{"n_layer": 14, "positions": "rope", "init_std_down": 0.0, "beta1": 0.95, "schedule": "wsd", "batch_tokens": 65536}
Each number is 500 + 40 x the weight over its row's rms, rounded and kept within 0 to 999. Layers, rows and columns count from 0. Numbers have three digits each. The size before them is the row's rms in percent of the matrix's.

# layer 5 MLP up, 640x128, rms 0.134, rows 414-627, columns 64-127
085:421543491520488494601432553440500521610534479494595492484520522508472574429425578510501457567450526479550518448536516513541451480458454491505478487518526507516463516482510542597489550478432544
103:566414503509475547521480473544498504473507533536572507536517499502501489422542470495517511534448433463539479514486517477485542488507468492466517494524517500475521565461565530500479472543538563
099:421451551487445470497562435441489527508475515496555501484546525582463499451543540522540505572506525568508481528468501508523539455511477476529454520519583516484533475420517481486506504546500596
089:593461526473488495491494456493510441481523402539459441516527451502460505510483526508453519442489499519491435538481501527526478564498546437414566498508513516532517487477399488451525546495540528
087:471463532526513494470563444463501563488509554539432531403544476555454593507520436475494458466471530414554524567488557438483526556498482509509437480471506545460502535514451504504396529498530525
108:507482511545539462491488486458554533487522471573462500456463479442571507464481512465515484517518473488561483516473510457518539419538472496500386499539508477486546527527482486482508405521488549
091:520591472459496448507484490504473517460520534501451419473463477475458489478474521484543492552582508503480544486559495553531550483471457511475483456547515475433487551446427498466561508498509613
099:442485515517495437507538414545495526502506531512528491455454558530486505480486499369440541457472540454485523495490497552552528535565541500496493489488403530455515493503452491463481473401508552
101:467551562464445531538541498442487425532483475550467492439484416594437502510423497496442499509467556534470506491538478526519530499528495409604538427484510498532547551457490490450536463506475468
102:514524509504490512571459533417405479514511483565538492491558441450487503511491505458516516491481453569520486474479485500498489503445508571503468464549512522510530465477492526471415541436459494
084:493505555444479511366497475474443507505553488518535508470499492495450543481505473480543419452462548478558550513469467494511603523516469531497465570477509454511524535507527559534509465503471506
104:468489546464446515507499549517525418514481511582549447482546513521453469526408492524487444523509519508437571537487485479479504503489447467517475506536501506546542557484440534507462545468462548
094:397507515516491497504427441491539498557461515464526503536523530515482490512418486496480484521504493412498446555529549575512519506520524485481565479541582473437487476519511529389475501491498526
112:508525442522554519538456523447460503449487463460423501468456458536507507462481546515475460425432520534575546466479490526490603490489500518570520454482552510489606523524484495472544488493557424
102:433440508538399454439512528544508504510457510473511473501479542516387559496560562535476499486492453459521469494485509522477537530446467506552508516454477490553490555512480471535476519504507539
092:538505497545523505512560511453442495467474505507538574486463436531468499512501490510412495499492561492531509485512513499534508508541537479435434528483480631503517492557539501416482533571489531
082:465542553490481471470542433501483512478511477469581494496515515505477431488516470529593509503514504490571555557581461521497515485609523525483478570465519505495616556467490555484494519522447513
094:469518565490439541458477468445551541442546531495491473449511500568472531451419505445513443525500514492488452504551568562490504535537485483545526513527571542476515515431489504487536454541530547
102:537450504526489456481483484533556526516495506513523486556527480541504496526508513441504450380507526564459517502507528465403538498467523548501483482593495522506495554461452514480486487519528535
100:485546554451494541476474465477550531506536467527508535486509481523506529494436436513498518416491454487462483467541489500535500431467464539470524479517432498403548528465504431482474502485487466
099:506516558420436538525416515560537488604483521523521414516494500498435535516570523465538512493482457501500480542463526433467537525514549469525478507521504476493496489558419501425503492540609478
094:453480525450484486469421489516517494513488432470599504456475468497480552493475481426531530477485527572540525470468484493526507564472545537477460517454509558543607474503452531516488546434485464
093:441489517504466510494512511534511589474437594519507486499486540496474503507544542505485539460473518415537404463511504530558553613495429478497467537539479511505545577466440518459485444536571467
101:500462447440583498475467529449497478496477486475472505440537473445484530455470530502503508468499488511564523530480506475496535503561477521512506530571543510471466457531484562522411522491523453
106:500538489529509497534503439587440451411578470491496468493456449531477524539495494514517539468481475487492564559447511536512549537511480416516539564470492462499509508513501476445490491447507459
104:492483565527520586487524467503465541491525493490547495488473504474521527498538452481485554463559482497421489587495446461420504495544523582468448475542456490559480469478467555569467519557458483
110:498523529481516535481517444464500519470420444468548494507517453531522549517446510455528541424585529490515511454553514518521484503571483466517548485412581476380503548523502547524527511521470479
095:499427481539512488585502516564498507446498516493507481565568461490511551532502508564422467565483466522511471475517531507503536496477391482485545419516496469540527407552468517465463532494497538
101:474474545526485519514484462499529481486491470421431515565536494553493545518482436593500503438566466484492501462474561525507480500494558449435541517514506591476529451514510445476464479423482496
097:429425509553507477532439521433474529483538501570521404521521470459537550475466572493526539492390502530482452541505549504518446436454478523512477493469510484539434466506457508483507483509472477
097:505503512506498415452500441443472476514434479494559432553519470584501511484491561510471439587479401527520591492445547544555463565477519498554429499512459477524563536501502557479512487424497492
102:482557471515441542515480459480409505433419474495498451588478525472482474496492518503452441555521468438511490482509548519481535484495441523572560454481539554521505415520476501467514512489510561
102:462436494492504487535581494478485526448518518525458487443508443516436540519492502525456509433397485486511489579476591445506526573533521551473472414571511496526479493475429474563515479431539441
098:521479477538450434567494468508450418509528512596458560446461497522523460441486540551482465543497531502578494503502482466512518583474545507465429521512502467506486502531467559585512478487453493
110:479508561498545492478513505499520479492454425385445534474447463455576529498478422522499416375513421509502463504586456479556498503552507541513509539544518489545496489599478448504559507517493415
102:572521535473451482531522528431460407571513511542478525548518462506500488541466528502475470540502573495518544510471453508519536508507588482468456504554572466483487429507525528513464509509504487
095:519502545549554506500450535479418442431484455470487478502499525517482564559501481527468402467492544468528425506506433519557536471549509482550556544464496509534566479428527473429529531471563455
099:540524495501525476516457566487466547448502504502529431529527558440565510507535464524432508567490471492442509492463523498506558457469479552475497451571485502509478546475478572525492477545526492
112:502472442493565477431459553408459495485477472547447558381498465513514552478453438556511523535477510505492495466508471450553554460565495508469482475480484536557547500525470542512520449424472496
120:494460544482567452522506454516491478538542429533538531482503487523496614558472537485514602445536500496568483506459454509456481508524440503468578532456489456539491523496546489499404493482478445
103:542558561481575516508554536467522496511424530530431473498458456538524488473502503566549526542514568516463565453519544541521533505455508469448442477533507410470511467406448526504474519497521530
112:457433464525487519499575527550542474471447511498478578459420469459543497390546532514452471529464459495466591495513539493445558529484478455516481468437497522559533488486482500566538455466535506
090:474525466514448475511450462489385530427534484531540477551433484487525507458485499522533495515443506460479493524518543511448516563500449535515497533505571554481555625513530536528463512517426460
093:466469451497498545532496472519517493440493513520511477535581426465470501496556478432507483515479451467458499532482490454499515471488503584561458430552600515495501488540455503454567489446555518
103:498554469410549501540544518484452528487481539556528454531574492488546471495534509512536523459503520418521513498490476492482492486612538515464559461513474529519516465442439595583483539453444433
099:463509488508509427482488427448555502476420528485572459556552562496501503469412532567559613527508489462496480483499556540512493542528461474436474509571498467503473551515602485479449462530513569
095:525487555474555471411550543450499453496520512531466486525495541443531527532547463424556489459484434471435538498504599551490535521567506464520466486486520472491435500461508452428552420462574476
096:458496436473507498518547483496503469481489480518541505377538508547496505465552487509468435527469516499508533470472484518580568454518505547564520468528445468511458485406498500453460555454473521
100:407547552473521436547497501526530590456459477480545599509581448417507577508460465477513427520519459527470515515528502479512498490488511483463514395512480564532488487433552531548539455553466534
095:560488446547509505516481505546503475549460528497544491427406457498520578402526465423492467589486421497458510520523463470506494529510558504527461483490491536556573449488465561539457545500462492
109:522581471531570519486505496472468483470539542528561505501536558482554435444572539487445447486509470503503526482506560548476575500512484526585464444499545447524472577506506520465507490486530484
106:567495478533570562542422534484439494543521547496485554524406524406540568528544492467448523547442487509476467529506505478476571527484522525538524442463532512524421523516510458470560520471549418
092:543557547496538539549496495496501548465462514520486510438504467361469499494515480543471495492456498532517544557469506492467536517512497597493414501509446482511427508548459551480505451515536438
096:482573486530485486483527507511508433438537541495460494533529493437455472518462522519501404443476606505501476447491499464532495555516513529395483432484551376523524515516506492539535548522556478
103:530497510572486474486455507461542421512472448466484565470570515455564454557566448504543550445520462585500495491446514460468554523502465571441497514531548467534513534485446481520495450538527540
114:483478484512539493465564494513508484460511602506504523477527417582525490495456491504550486502493599504541505466501497427397541521509510550545442495455509454426486493427476500526456450434532511
110:501553483513452591480439564412515538466473533541561487578485548426485533511556448476553506529480516505527515542491495488501500525480495520559458501494460491424470539519473465488542529473509495
100:453555460522551552510529547464486460506527506473479570510423532492473539542464500459530463525433545522477459463519527518423509460539438532538552534444555528539527549464526539469559454506604445
092:499471458479487439562481473469500490523592499508456501521450479477452465479497513514529524503491575511570515552493466565552444526446487495530433514524530483458540525511558569546507544469492468
105:498472529509485477524483573498511440469497483492506427518504544536479527526518493510460507471497482491484500488486624498483481443516531495466502454552491409479491478483463525536556545552462490
107:497515525472458496577479560583508594557463518477521492529426449529484516518548551511408427541496466471452524505516517513443457480511502542553479544520497505507467497498478537427509496505519417
101:446510548430568524542510571391541511509473471443564533625517509475469469500572502509440483469521517509486470471533499509461454401504472509490493549431494520554500551490490447495508546493412491
095:525542483503463481494477444521534452457521482563513430456551511563437544501493408477439503424468470494470514486486485489530533559582529495488556535508509534571479452475472502463545516458529508
101:570477529465482469675474489539560515497507485525519492557494505521508434495528473494518470543553476472422467470498456517488506522430510519520449541556473473478496525380422457504461503557488439
095:462572473620502546521508497523494553511482546538540445492530504523524493511486489507501475505481534466494556474534539549492531491527459432497510470444475525539499470515483460379463433451496537
087:541488526570429457517582543508522568517547517540503446523509470568507423473535444449525477468458494580442523502509499529550439496462587489518517513525515488529477448484430465493536448534513533
112:510493513551494510500408479553470521587491510527505455606467473484556577479501519413540480455459494512457537573474517456420515465510513491503516460493486445550467518497460448518596525474524487
104:541469497504498539533546510487469460499518580517522597509505426495464491489453492556478446526488510517537586524427509496504468482493504475440463503593509520456522410478517488534476524559534500
094:487487542557573448517462476500429446429503557480444470440530533527524524497518456530514499567542581458433478485563567419436495495528522457474558459448455496544514490444536506500464498462454437
101:477474488456531569556505452437474471464451476503471499477526471486521403454486569595470467515461521473460500470481512481560503537471490552511390505489504448516510552581522452502560542480474530
098:497422537516535492487519493561481494486432518485564446412557487580458527533568490471448509455481493498580500511451504504512495527544423482553491399508488484512476437490423485538468463458544505
104:519509542504533512503466466475459556496523606512550493485443529492463506529547395459494492547506437422381475502465536477509464552481481547488474489511473506469500495499553531506485481515498468
103:503525489570463447493503423466496503507501490475518471414498483503553463515476524523533524507447506479544484515529478517493540515539458395426533553536513579533409474459525478508504559481399488
102:477531413529503530420497525448505557565409473433525483474494563487575478457497481503518449485464492413498533470470498500531547502594487484426560428503516450497573517528496507450529494522485529
097:507454500511411458539407481473538484463557521532461562536457425461504562491489551562455519484487527520528515502470475485520516505444469493493463502499512537549581481510498458466506505478489549
096:496480518508510507522530447478424413470494482512494481489505471575540524558481519490487465429479544456482512502462454517476516484539473486547484524474543512516438496551492463542471369490502550
109:495490514556475533476541556532502403510518515502500489505491498469480514509504435555496485488451532498451465486480455469441540452455516492495525498518429547512465508592501564488468487581484457
115:542447485541581529505529488518526441512527577495571551454501489483516535504486438470465569579573522465468478546584461490417495575538495510473515532520517443525498437480521456549459493499485423
096:545535540558520454418439500503533520467504469470488478517400510453504511582458475477504555477535473439544594505523558450446522527559505498459517560508529444483506537523517496484565504464442507
097:540467534509606543449437509469522508472452538519465489482435437493479477466547527555463448486499510460568523498444529444516531502576509503478453463522514465494470501482514560496521510514558483
092:475433468459471507545525519513462406505538554510541629486458512516506465448503569535513550506485481462534510492451553536486531435514457456577499508417461468496511492549508546422511454502480486
096:484450548468538465518539454476535535439494510541577562494489514490522528458499497456441449434489436495538448486516476530500473522539463451525508468475501540529500522475431540560570495540520472
077:484537499506508467465473488430494587514492519483517628513454428529487555519533441421447468524468468454504486575539522543484467524518505504491542546482549542472525492509529565499549454469426482
116:611549493498510490494517506469514507543487447529502547478401511464523503519512507477510552450407500495526588507442555506484536584564503530459539503504491539526549483486443569476463555504454535
106:530512448491476510500553504548502442494480503486504489440481469533446568567524542574415510557417475511487556485554508481484526501461533455496534465485505456463480485477483460450474588466428556
105:499514506428550542498473511558534533508481505507464586477534527473481546458504538495488485486505505433554522559471464534496492555485543486460510506511479410490457480514600476482452463482375466
109:521564539599467506526422474486438489522506503527472472530500463446457534480507483503559444493431486468482569499573488507570547550522513533466474494546539459445460515507467436472465457494494487
091:500506506593513475494489440532510454444407462484470596477519507514427501494506491450445515516561473461451520483475485535440551481498477502442498494506470438460502556521526528497547495421513473
109:511519579446480499504460458455553450469419496582501503579490575470510558496489496498515478499458468463457528408550546460492501522524486492502518488448460456514494397488466498530490522575499587
098:489414465449461492491508571529451429506523551492542543435413543485495510502636454549528519529481505495426511555499515446496573548467439547509478565457487512504465464390494538498489516420532519
105:516590515471500442495440480536537544568457476476530492501518465486512482557454528510474436493534445510557516523471549471500450447473534463458483462514434448424487482515527505500500518488525574
124:480461503535528423546496500508511498523429535575522549529536506469489469507483473515520487526534511486499473535481551486520538508427553633483360482488475517456512576478417550461505487502549502
104:509475570525491484459563443527553482459456526581501443466492460474467510500509576484487448448499511488468578414546488537446477483502560494472534531449536500536525547558426490491493504500517518
096:477555532494508544488481507448449467407541473521507480503530471450546547564458510482481499501557550481508548477507522472514516569515551595532466578485513515478482478549440567528518466473465442
105:442482505490430511517462471463543464556476550536517483506502435445489470465541494521454517534512482466557523398498469465517560425487492545528453430529484466521461440619505523421462536562505488
103:503525492455516459460488487520523493507516450654560435550523543506504507556492499504489528422458473483460477530551541445533438488508541569526459475476487503529462501463428544509474464500515501
111:535500566519468469509485436520476472482446509521499501546476507528532535519490517383497466504474483495556542474515489495423505556529448486497478557507421483447504517509426516549471523513517579
124:502534521535497512504411564475581532530485432528521458464447514539476505505505424559557507563462537549439466538471535570512482516545508491477540546526448523482479500444475555502459509548472471
105:601475589420501476505457428477517457502570523492474442486562510524433538573500459468512548493462494481470489508491524504502481438412533476387492420563485497502438502535560520443547482520515479
096:551521477471512486493535514505592520501555507543476448470466496559400528518421484505544494546467486505513505455485530527455504456475464454463605555501533476492473460409525518484487508503576486
105:610465496446482499468484461542485499478444495510502537489459477467515470531543489498496443448498516445561496477470524534563512513547532538537548551531499472481519561483530445520520509487540409
112:444575524486500508525486535469435450499492458480502479503500511506530608497507502489512429448495547495535455516537476523561503568507473464546560478401531536476456508479500472573505561484499434
102:481517450551518569550495516426468472528436377548543528474460459473453464570498554498501502483512485489623509520461560590525512497538557497545470498475504511539465543482499490539486452548460436
093:529528490555528512569509428488472544554449480564508520475521459466486534507405512517504451445502469455555507479502510484569490552472555451476515425545494560485431498523516450484521532480493500
086:506384592471448479531468560515620514494525493504526479505556517418519513383465490480536514446503481493475536476443508495488508495488574483481453477502462462514493552530493480438508527494493520
097:472525551515526433544461511433575501460571425527513500526487473496468409527498517477523456490461530440507493443402540493486440488526533484515560489449502422563494460472528495491530505484506457
096:519481487505446539573471538445512470501451453455445441543505446530487495469494568458453517440560521508524505531473556527524488510469515504429510460527493450510513477528517408541507521493439520
095:517495501500518447492385510500518404544545465516507447535438522473452521504476490469535499453480557478441586570496428508466483629531486501513498497519629521473515522467496513505519525444491521
101:539452585534498428525519548467527465465448452378453491491516392565515462585579485533478544474475483429533594476523475484532540519460491518503442472495628508522511450526476496487510515587534492
093:545450474518478411544565517481488465539462544494512471561443466486542450512548461511445565480491455525515458501533493489515527504485484521522543494507482470512533509501518443445550480455537498
095:605493514527507441493529491472527451496528531495592486480554509466409518553519526559509549534508457484508523498504480498486475545509467503495495473575528516503553547537538614548456501541454515
103:524472549532535496407553524501583481453502448606554465475535506539461525511491465432517486523573480478465525497486508470534450441518543514432535476506503505489560447417446575526472497447462475
093:531437497499465498564455489460518469549513548511577510486503652486458460529509464460526499557498483483477535476471516471414452464537495480455433559504519490494441560487486587466512513513466489
091:508489480473407513491508513518525495476591450546506411534549483493466558498490525545518503539445422531560511494481434427484525508518460385503400467560425481459467474480517563485479455471461547
101:488507522514478506527535557495484515468418474507524524491454453487559431447492529514458462462498459433531455391518527534482577506528536596498505532460439477527459444486518517549500497575502525
097:549489439438593484477462482532494546401545505540507513543421502477496472526457469525512484568543551487448510603476539441449501503492493491485524494524522512500560450457491499471467492429483526
099:528455449509582457490460490497527519540525548531517526523459481526518483523538532454508396474414481504539492485475479484495526433599481477524514467492490476535568504516523574512497442488524487
114:553642418498555501507526497493498477586500480504569492435509493531524532518523504475431514472495505491435511531504523492511541488466475508485506483470496458602469469428491472454541598468535517
102:417528506568465439569478416505533406537525525479492473546540528532534498527477492470523482550548451518475471484424488558517552502480492522456434506529506522536547615469458554471534463452455534
096:558493472576451523464411453491495428540516551517437463533470520483503550479434504474580517507482456507561475465516477532416495494567485505477504503523479471476576543445460586471543472541486491
093:485490482488464432499483541538530507459493543519527532572526545524453505518495434397525445518479560522542525491549513556492532514590468507471573457476597534513548519547498488518542525457552466
113:539522499357466511530518465487483499482500501491616444494532456478473446477488475525425503562548482506505537561419485480558497525501521515414473513470489469518493471505513548519484537471432550
094:508501452512478545506514468510471483465500551524526523481530472448481514475461509485617495409464489508557512542518485518494561522439508494511417458565528473520492458493494545513476558542535521
112:559550513517559537535552498491581465519489470514484409531452465544463518505500528463517503483406529506548480508521496529445505472433478520433470516561533464496506537535506549496444474558463494
084:465500524507454512464512531491557496427518580544547513525554609456487563545462512494492532500484485511507486550455396484443520441475444533446494589573489551445518499494463468545454571497499507
097:571511527567475511456576484495538464477494492526471471488467451499460507471483495545499527460461467476536518443483585546482470563432542494496484600557464467511538530466516504513492471522564538
086:540447479513491489475495519523427435431508539534473533478483543498507503516530518475542551516477540476493532466520620488487487487547501513507503527527439528530377507482508517483485395511555530
093:522461438506451458484598484464463533571504543510503509502490496504452491518471455489485501502489484520476470523542566528429458567510460505485491569462534443573479527490545462531512434518439547
092:498477467489539409499405493527550520534446479510526460476403471582526578547468526498491544547512438535504557468517459494423567584455490508474542562520514528489494561452479510424485504509512520
116:485516488465524494516491564478497509541500486495557546507475411517520509472551522556397515424524529523486475525394546507512493423522464511504453525485463499530501471476457492599588554507526463
095:494516472458468482537477558503467448536566468450519512525521491478515516556515463525460454486544494400438458490481448487535533461549475569528519417582558521437508455525502514512493524422436457
099:502386445489456579509468503575539493423521513499493447476525450499491558498440504504535478548520501450451476462550490453455503475542527446517514525516563490493514495474545493480503500495517440
102:527489522505488537503476523518505546487556617530470517522576504484490524500512432511449489490520423425545459519498529471486534544561482456525475484476463463581501500484434489541518469546509469
107:453511515466482495501503534433460505433513520552409520496604508460461467497538518543507548509504528479511437520406571455467485476550493467522464525511539459436459517556494533496475531485498536
095:483437489535493447494506473453500595578492499499448541450562517476494578498503485502508500418499586458478485505438464536540414538461521486444538456431543482519551525584536521547493578510490455
100:482488496543503445491457503513562482477425472445539566491484484565473536541509432535483570501507526501488526508512445467509489550515448555494448519544512452470488470589544479471491515485496572
096:517519510574507549472509487501570561560450510484569448539479527500564417457516497488449463558557516519514475445458492515462542523463524438498491465487501471523502499495520485475464505428474543
084:480529462497454507483477516547510560523516443406489486515467469484535534514473425465466470547596423525490525543503502474499528510550547537440511504546520479524501494553487486508545551513443412
109:543533491514466521514589539464551530526472497487499517479524395461524533451462525542598501490536496455484519459546497555525490501431465479505471476497484508454519598448496546501513538516529450
106:505546564595406475507483447499563506541509507559544543479490516525376513517477499529471498449454557576484557520481467490518513501484515512551501439528448447491465558493556492450497490431511558
090:528523453513464590482423481469480530511493430481455488521512468399550535566458432589471518432482521527444436510509480530515498516524451503470493534469519508473506484486552552601468521491464449
097:495475453522563524532566512543443543462433515469461576417465505502522513523568519462485479502466472483506422573376511497467494489503580478477436546411567448494480512513456581464496434533468484
098:412518502543509485511570521571473461490507506453491515539499545483428525502452519480535496440472512471510527419525491519522519436520480549476509542467478531566541565543519420474578463446455459
082:514556526500481572539472522474454529441523503493455405513532518419478459479576525545511537496437499440480544510540525510513484474535409479522470469540463457499556471599477502420514529483598474
100:396491545533495497426474491436528466402558472496501507497544447495533527484425512469456528457517507500555486493515500494528546488497473536487461536488512428524506577560577483484515530559541483
088:548514541476551517489507518551518564543476466508483371465499470508541506487551429459509493545529417442429495504479509494461490525521534506564525465586581483486584488489482518461464493404461486
100:498505469502410511501516466464436450578522500532483448524435490506459501499499524550499457528386414462447489513530530546470430488495528453494517499560505524455493502510533521498532552488470505
090:534505590462477447517529494499473469468545482587460444483538494526518445442440501527520512534552512543463463586501563571474458512439456414502540541506509526543478540470464508542479457473566542
107:568487426524557527476596442511493477459512520553505463453501453474445545494506508459506446457503490520482462473584530574484419501578442492445477498451550459506529485460506520520581496586525487
104:486507522528486520512529509576473479474492506557509522395530581504520507533492486496527422510455543496506486456475442557502586479490461495581499436455515505534449533528416569513518439509481437
102:494488531472490481459527408501475551485470480575430521517493486528553525544439437506464481517541515540540476485443527501546530540505535510490473514431539548576571587461531512469548478500513466
097:505565560530496505508463465519535468486532478491475413471564481570474468482498492505473441500496517579517464461493457551519518461519520497522432499567576489470516578551506516442477436502469556
100:421495514483503435477467513487512487497463476540500508536548463439446494486556556555502467452477411491452483474442534444601475514501532519586531431514484489544499442474526566520544460538503513
083:425460499457509536500490508580540532422456503481481488545471461489572576569564480554531550517498478427438516507472524534454498458485501459477523480544505514507525408508518398512526520448496511
112:474495503521504515515495463499511507537453514412477446445583436494525507498532548485481493498503452522480515526532475484501529514582488528534512467532501541515494457529498433519609530513456471
107:467502467544501494468437549518516456516587550479499456478520494429554496465470460506478480379456462533485464457529516492471527495543560515542445551539532537463533511529481524526523608502455462
117:504529501535475507480495455449541417477486462501466515499539468489529588513484410523538478484503500508479512476564554486533466504545544574457512609424480461519477494488505507470515566465496523
104:527509597527509438566506511431583593484462485548549438554534481555548450450530531523517558493482480543593519461488494501495478538478428445503509519440499490535515516476457482514446471504499542
093:548402468541485489503579517495477467503470459500458450495511494465558546495518486536485502503457456504485493477482580503476499554516470469447467506512548532523515409487481446500540530492452503
100:455492498553417582456515457571488482511479579531492466444463494519494466526460512470454482557486541542499561479532542491482529478520503445529489523479501503470438516586447505535522508461498505
089:454471485526568475485458473483479495485496493454470491548480405532529498511510499534501459433511531561494468523481513511494550615464476595488491501503571494494529501535496468564567523538514510
101:487502531522607508531510505474414554468485528457467507480537480515533514497459508538435427535522523478466470501449554484473514475479508474451571520510449476489477471487532511437498440480497476
104:572462520470461460554486465500503419456560509484553498506434485501534541475566521490509539450441555410578468503508500498513491516472468454559527523513496424513526465532513594538472524449495506
099:507454490508526498538489437455500560545463567474442470520520470525471506528460481472535532543470503487502497487512469444429437569534551496459493502568477436506516424450570566517493521508530628
107:519452469598464416523498533415430494575432513523538532499506530511488533516542595490465455477440491512544444533514525461497541573529507464478469514470491426563436532494545487477486513540481510
113:500508508492451527484528516482522515489563499549503486481537529488495560549480502477421536430460444482445436520502556455461552478478588520530542547547450478485468484487506543496476506532504445
090:440497454425471503444534493503498530533511452436513479536553465514488523519537439494600485529494570510496501476463427460528582523506516557541501576541476523425480517411457502499549537480457498
103:535459518502496549601473488502486482448549538523521457388546519529478529476543512521587544530523549464531480460513413501488504497494468506534530531550517506531540494455550568517403535495434496
105:444475515477465547508439536570466554486514504532518459514570558531556530527395513485546504531494493471495547463486436468454505572484447508487462474541458462494541507553419470484426417475524441
111:470458475510542470543466528575517411469533443488487478483509427580498567535530529579499542458520546548499468466464460469515548488426426489485487523563460428566468531489600504548565466438451498
108:485542511516474483506488463490531511500520502490474517488535484446583516451516493543454561468502501465466536490411517530510478540497592494481455454519571493570484523508590500457505451504486602
107:569474546459514433534486523470470550449520467505529483458527453477526442473473526545547557497498463511464490476505481518504562508445456606525514511471514546499489574526543587540418444449509493
114:584572481541596529516496524466390529509480493570511476467491495487512517439495473505505498494483511499459573547437538511540494513426504464516450457538495491521478438478469509465571455607561527
090:492496549522529500458440527497470507467571511525554520498505487515441569575550514520470508573568477557504483576439550488492545597547476422533546514432508466518464529552495488426487434454531490
095:532533556590487511517489560497537428459490543505536426542512492448466497495536510514531432573448521545498509544552552479541437533476503467443469562506481489552520561441422517446510492558544476
103:483483492535500486522510578501503525495547523488544518495530535477446501418486542582529494517475451484477503524448401469475520450583451483482494460500507489500530498369504580559523475524444504
103:512493569344421492559497502532501500594555491451544477437542513522469441453463500476505499512445481485478550487482550519488508450492535476417479528549510447481528560435488502497482438505549480
094:509438555528474486470598523430512472482483467486484509521497511477534438471445482533492463438497413549543480486473476525482472366519500552535543529545442513486467579502480572483497521484469543
099:481465555472476476483429481517464536543491513498531561539576517522470517445546502465544554501523433528488493526480509454471555503504479507436451446397497484495499471496486508458593538497502547
106:478400582475444502530502526561502443537507592524476530511557491503484516496510448534530472531506548550475466504521463515462522515440498530494527464533506454440506567476482562587532506494492473
086:530471466471478497544547496524481492518522450537452529559512542432445489533517528532531519525430521516501499575522492527493498495417543468436509481531446523450617462523579540533465454453497512
107:543498479525517537504591463494525490479442518479553528462488510508505516508517465428450451454499509482559537422442492459531498551441532509500494479451476442570507484532545474379509451575476531
095:494375472569567424509521474449481526450528527515547475508523555475513495510544502539525505531453506467512584505539477515498445504488489536522476543494476511547486485509466545554551485505518465
094:492430536517540499577436495416445503526514453503528460421512425529511495510422484517490572497493456443542602491542527550488579478489530508514477449501523544407539530477535558551442473506461510
106:607538526465501537491520502495462462498499470534508531484473445542495551448524456465525499523412531490415528506480502444529522477493528505490551471501475468491560465431496614473448464434583494
096:485484519517434475557461564520590455439553548497547468526454540531459482488421561474478536522544581480468560461596478512468495465441520490479520500505524474548475445472533526509559458465467515
103:503531500499536512446473556430510442501523504466484513473594499491468433473503529513532492525511560457493540529446545551509574449486447453476484504475568440475487517536513560437461475479478447
113:517585570508444585525493487509576504479442508533527543518488503478498536475491509531494502532448392454463547539455559504527530509482527452554564514555437499458434508502482512423511506538488451
104:501401547447539431533464495552484517555476524488539479513463489471446555556486503505542546528540548542485531534444442437543511556575458446449449473494553460402521448474499466525471515478486488
089:593496613462499487518513491528502524417465547510494458432499538543502496514394524519466526518510478528502495509535578552506506491462496500541421513485491568501429448495526533493484557459472527
099:500524513502487515507505449443505581470479524508512515515542498494507535541459464520489473420484496528499505533478460492566522585466489533497488514532439468505466438459573496522524470568467590
093:529519464526514392469511537432510441511520507485527472480452498509489543554494467527483450481510521576469572566474524496457590561499535500481528521478457464563511548517481536550511445487431468
102:430523475517501496528487521496464503487499485526542560549519450406529486471496442535499471487458587531570530451420486580519484522528546571438528501510537487487526498484450478513563552521467445
097:519533566495422484515449484506532540476494476526581494514536451443465513558529469513530560499570495529561461514434493460513521544515450522480558509513519490438420540505468464520566503507432492
099:498499492515505498521563551536583549547455542539534522548531492490524531511455418496484434502434460534435502596519488475468488572498551490531482442473505478440525449429522468478470438554510549
099:473532542515569534529503551480568489482517583502518527534562562470549531570482488516474544476477465535549448566520463506517498525472434521546443487522471483508483496542479520550468485548502455
098:556467487441476554540501454567452498435532559449575561542465550477460486560565536505482518488450592446415487507498504460497478511466497486474459484478493526526438469498538519561465450487440532
089:506507497381523451541500450427575536474490460525586522463556515521492514506451504483523485462581459440434448568509494515451498476492519515510560423510490517551491432472557511514493503528515471
099:581492563540502492413457548454483501552567520503545502451419575440450509502551532536432458499513529492521496426503470489531502488560534491472530404492548467503555472447484532435571524459478531
101:502577508499433444513546480541552523512469522560577503549481550570474483484536515455508475549506502472474503478480511531416543502508434495462546436509463481528495490414478474543428489456510562
106:518543479487444470460535467485417532536591483518522439536567449519541504518546607557469534494474469459453455514500551467476462494518429464536507444527506495510505487547562458495542514433507532
116:432532533467479442417562438566582532433485503506523482510477428529549571479475509497475476431558507478483458445506512473525575539532508519497510471468496467506539545490406489489455448492489490
101:516461495461414477532497468471565573429461491530488576475487447588491474495466519491444525401503528523598504464543533537428519535534484516513538506473503546508524568493527516493541408528451560
096:526538550569493505476522514490565569413531522497571522548528520531520545490477476456490531500506530523481527495478513492479582413464539490445451487469523502499533429413532549564513432452505484
116:494487480509465495567555469493507527486523440480493481479493452552435447410500441447529494490549458468423436529480446447504502472515508457531537568468431555517516543532487498415517417491513488
110:532474514516594485497488436524563512411500423483485539504518519517549506477445439478518522509514530469454463496523506475472478469487471474402516567461459504499573445521506492469418506507501476
093:449537512462520463581483537423528521450535470416458512478480510483470502514497453441467531501491495516516499510472582489510510456502537486533480485481504480480526562541498445384516450499480449
108:527456453453527528455536527572455469540546536421455481600480446533523466516538509504443484511438487509517536514536511516417473500481403466483548570548541470510538468528521442447509468502499509
111:522507463480549475542521540485557511555472373455520494492454424562475521449530451498494450428506427563518497511456502485457454515532513540470464570466480478485536471475514547508529512423479464
107:529462534492498523511472551534541472462509509497487461516502501481480522518475459489482460529537549415513456521499488591464507468465459499498561527514508451458525563513532473488437496518496532
092:527493484499454420503480494475491513560513519521495441517508559459506527442575455440550521528492525449502404460496501512500506558510424504495527549516522528497496531466450512484531447547540416
102:490552489499550579541521535453543464491477475523500420531516421464530490533495546486515508478546585544458453447484549512535503506453521416423485506492511457422464501547552464461522563468453571
113:486541498501454481521552475434467535494469513442486556537541455462532479516548522501491451454505508486542495396522577463571557455567434460463503526451483546476480530510489486539558518515412464
096:547436514493434487441528490551541512451469584518523503493469490435401560422493503472588473430469534573466509463493530552456452529495524476480495461514483519516558525461521540413428455504515526